config = dict(
    d_model=224,
    activation='tanh_gelu',
    positions='learned',
    bias='all',
    tie_embeddings=True,
    init='trunc',
    init_std_down=0.0,
    beta2=0.95,
    warmup_steps=70,
    decay_fraction=0.578,
    decay_shape='linear',
    final_lr_fraction=0.0,
    batch_tokens=[32768, 65536, 98304],
    steps=5541,
    dataset='wikipedia_en',
)
Each number is 500 + 50 x the weight over its row's rms, rounded and kept within 0 to 999. Layers, rows and columns count from 0. Numbers have three digits each. The size before them is the row's rms in percent of the matrix's.

# layer 5 attention output (transposed), 256x224, rms 0.216, rows 55-63, columns 0-111
055:506459520459464567523527527429471485513446629527420485562484412517532565580507508423561529476502488513500476448548482472506607504505400473446497470488496505414556543432550537504500497498428511498481563558475577530527551571509500506559478515458464549496426473457536486590523523524563514486400472518541512489552592512514482499528509499426
066:486473506521449521445536500536464514511506533498437475507421449498423508475454596544549521494568490544579475491513516538497555513432446571485454451466575519567520612414469397513444494545532438477436536651467529528491575488452480561494566444438472552574578485498495516560513530610562498428522481522487409444458524487469552424460437458432
051:517438504531584513536524538556539504533416495460539565502460596481525539568493439526494474447470479531563425577412554509432442588529429507544528490585503486592543503545487485502475399485481537503475461433499542478547522532497531497509455401495481558495437503572517509404454428501542534489459576432479563546433481414484429549544583541481
050:542400418530532498499436549507484511573537445479511532511436403367391478547480488517549476491517453458496458535415517547458532472401530564439438439388461460520459524531457438455574522510493500533503562503431513429528408489568464471523497462490462467500531414364478608495519485563472551476594510440372531593613552491478464557554477434544
070:562492530543534415523406602496529474554504568641523546523572516425518507506567535580609554450499561462533546507472515494494497481444426484510492522566451458494504476467512474581523482454517620543541452475524550525575533479455453528564464478536491493459480492490506434428422477481485535510431435530564537577528455454504442418534571528493
083:433497575486465428416530480467467478500529500433468468430483432515499550434472522463491545500548403537468577420562495453515552425573532559552484450527598522473508471391533413404471487499497467520477556621431555541458466514499523508512531432444487509560585483496482544519589608485452461504478549584517453435534573569551567425448504493485
064:524411493501428556557429537486512483514489535533603484505511574464502482537567560564527530505481557439497450512421527550550490518443437564503526494531474468494567500539502580633504462453502631492413400365472494512541601509504510441457402540567539547448428492472524481403467453548469472505423506471518570583507520445448445563544546492525
056:518495485541518454486505522486481482540526503356485415462438494524488458478419494483531474529506504546523420532534337463592552553510557616548512472536463481457556532517505402496476568569545502470419551530484489493461521473506465556555542512588486502547516496448492514494432603443443521531572572477421497561491534415451519504504477465496
044:451495437453527475446500597511489505554495471594540436525613582482500573519433508424473447542530397523479428499434484463549541475514509601472517433504575487532528582384531495439385465433467560606451552524524469517496447568537426496510397439487438513449466471504531478462513507498513516488465546556511529583427536551444450540528544523437
# layer 5 attention value, 256x224, rms 0.249, rows 56-63, columns 0-111
080:545532486575552558481556480454443499495414557485528523524534471497598515575442488429462498461426419503528606488480470465560502509612511406547522510536551574570539489494522528506483484531517560561441454434565539453467460484502471487508489456529545472413410597417450516522563554457436471580497522519476599531569545547559469503417520587611
069:562450548453601456579453478525470456497518530517525470491472513536440561496475511488408488504516540440480600537636490419534527421519544482435501514477503484510432453503580536522547491450445597489582559430540414436495504495460479507543446517554486503590484503557477482494480448503409540525394529515487491504502467471508613553478355503525
062:514517540478464468494515473461539488483518457553585467474494476588440533455497416502468577595547544514541491571491472477517497442521534469440519558449493491434570526447524514454319518521443513533589484466538497582523555497537490574431515567561544375522386502587494408509463518500526566455420543466485397459469425467454519509486446574489
079:502474472501539485465475485444486490418592482463408441562497439571477513515493567452483490499502385549445445511441460452490430510528566559528479476408464525599480496558431490494485465562502515518486482482543518531511425484568519529526516537488521552551462504567469523554568475564521464456512430492473510576381581530465538571538482476475
084:499516447527455440473454423443484554550434510563532490564461583444558539603471620523501453485442533477435512499503431562409482580473483423462504524534462609562495598480476482581511470522504456454457567455561506438497552411517506458445479536460573431448520501472513496547470547581510511506512361456506578491495515544539565459501547492584
075:400538476590567533468534430539527401521521493596413499502512396546639498485422450446519499520536477506575571496615477504499500489481547512526473412479564532460480495454533534422551438530386450543524573562567497488502360515464481545485542514502553485494467531502500475419578430467533523521519495534466507533496548470609456442469418503414
069:537545521452556570549486591493485516540420509535471539506425565457539564453431569457522520551471549496495574468477476504489567478487449443501428572439562564623489510523495427574444448518507520636494463456481553563551620526432443509496569462441506487477463553454425449599404502494519534526456459466469492495472521530451587550477504594569
062:512453497533613440481535515441503506432478549458461460469437458456600568581550450527569371472500563490569509476490482463491462536487467423517546517454445525460544493563548498560556455520541438420477421494417471504466535409487522420576513541557520517527582633545462471463534536590544576479515481450511444479475490525518435454498566555552
# layer 5 attention query, 256x224, rms 0.242, rows 64-67, columns 0-111
111:621498486558468440491454516470497406674605550462442459391453448517439489549435536509550595534404448471499534493505492479513482541524444501419506507504533563410537561549465428459574493500558502421507429462504490485517474509466493587570455448461462557513524492475459484538515544531535477510511411481520388429570567467484533514502552492496
101:562461511550553483533483419542421571464553546498601502454515532513542525462476470436596477457532532452525475450432477630432479471436514489474521373496484471560542443500428486420512574494522529568485575465515509523563476515567465458541556465417468524493584487431465560477448458572519636542517456427486526556410523527524483527575497528512
123:490494488532550554551531531578461580564512536463560558492430537555464575519469486525466449503464532517573573516364559470515552469623470478475523497526517478528643515489527493518540416526460418472506545489486513444501587507549453521447483528556597525469643435544503561461595487687457478548567535533448493464477490526505490516468509517475
108:421566528474529452536428474485522611506528407491519443574553562562458489558508446544479494540536521511457482485443493557438482535432622475549432417464468475531572495513488422463509509487475491532520447486501542444448429478487518513551592441547476457427549531418539520456565503460491457536610542459493613433564365445559499568478539542494
# layer 5 attention key, 256x224, rms 0.222, rows 64-67, columns 0-111
104:548533527514452509366475464477495469528540518498365545482446594538434522576582513478492483426456418494487502506441524496523449418542471476478440508429481500408564529508477535491488532530509441535470454473531555639467532506515563427508449509444512509454501540521532544437556547354453471512513410453539449469465488515498496490517568501628
101:398567505482525440515536440472487399554517500526457547540439481449440453444423580515486428480541535472549578595454554502516451572466485526469447485433502473608517588522468582454562546492503429451515519494518454375548497534522457569565596480521516552519514509452431549426472436534485507471519511451488513496512517524544683508601495449523
112:481461596542526487570524560369507591508456534466513518503468490525496543521507441508438561548457469478519537433437461513491499472418487485456406491553543489534505499518427492451443476430501561425549452506508587443512531555530454490523545446544429456415500522580478483555504583517396587520550552543489394486580483428406502478568469472418
106:582514491508597414563543530502560578397514543508429546533490537480535425456434485609537481529502478497442429390461437488501561491402602437451522595519537499531488522491504451490469501589552499441484501524553524591525462476534489509505484498536529516559385579540483451470547453442548550536493463483386564467580367525481559525483550456464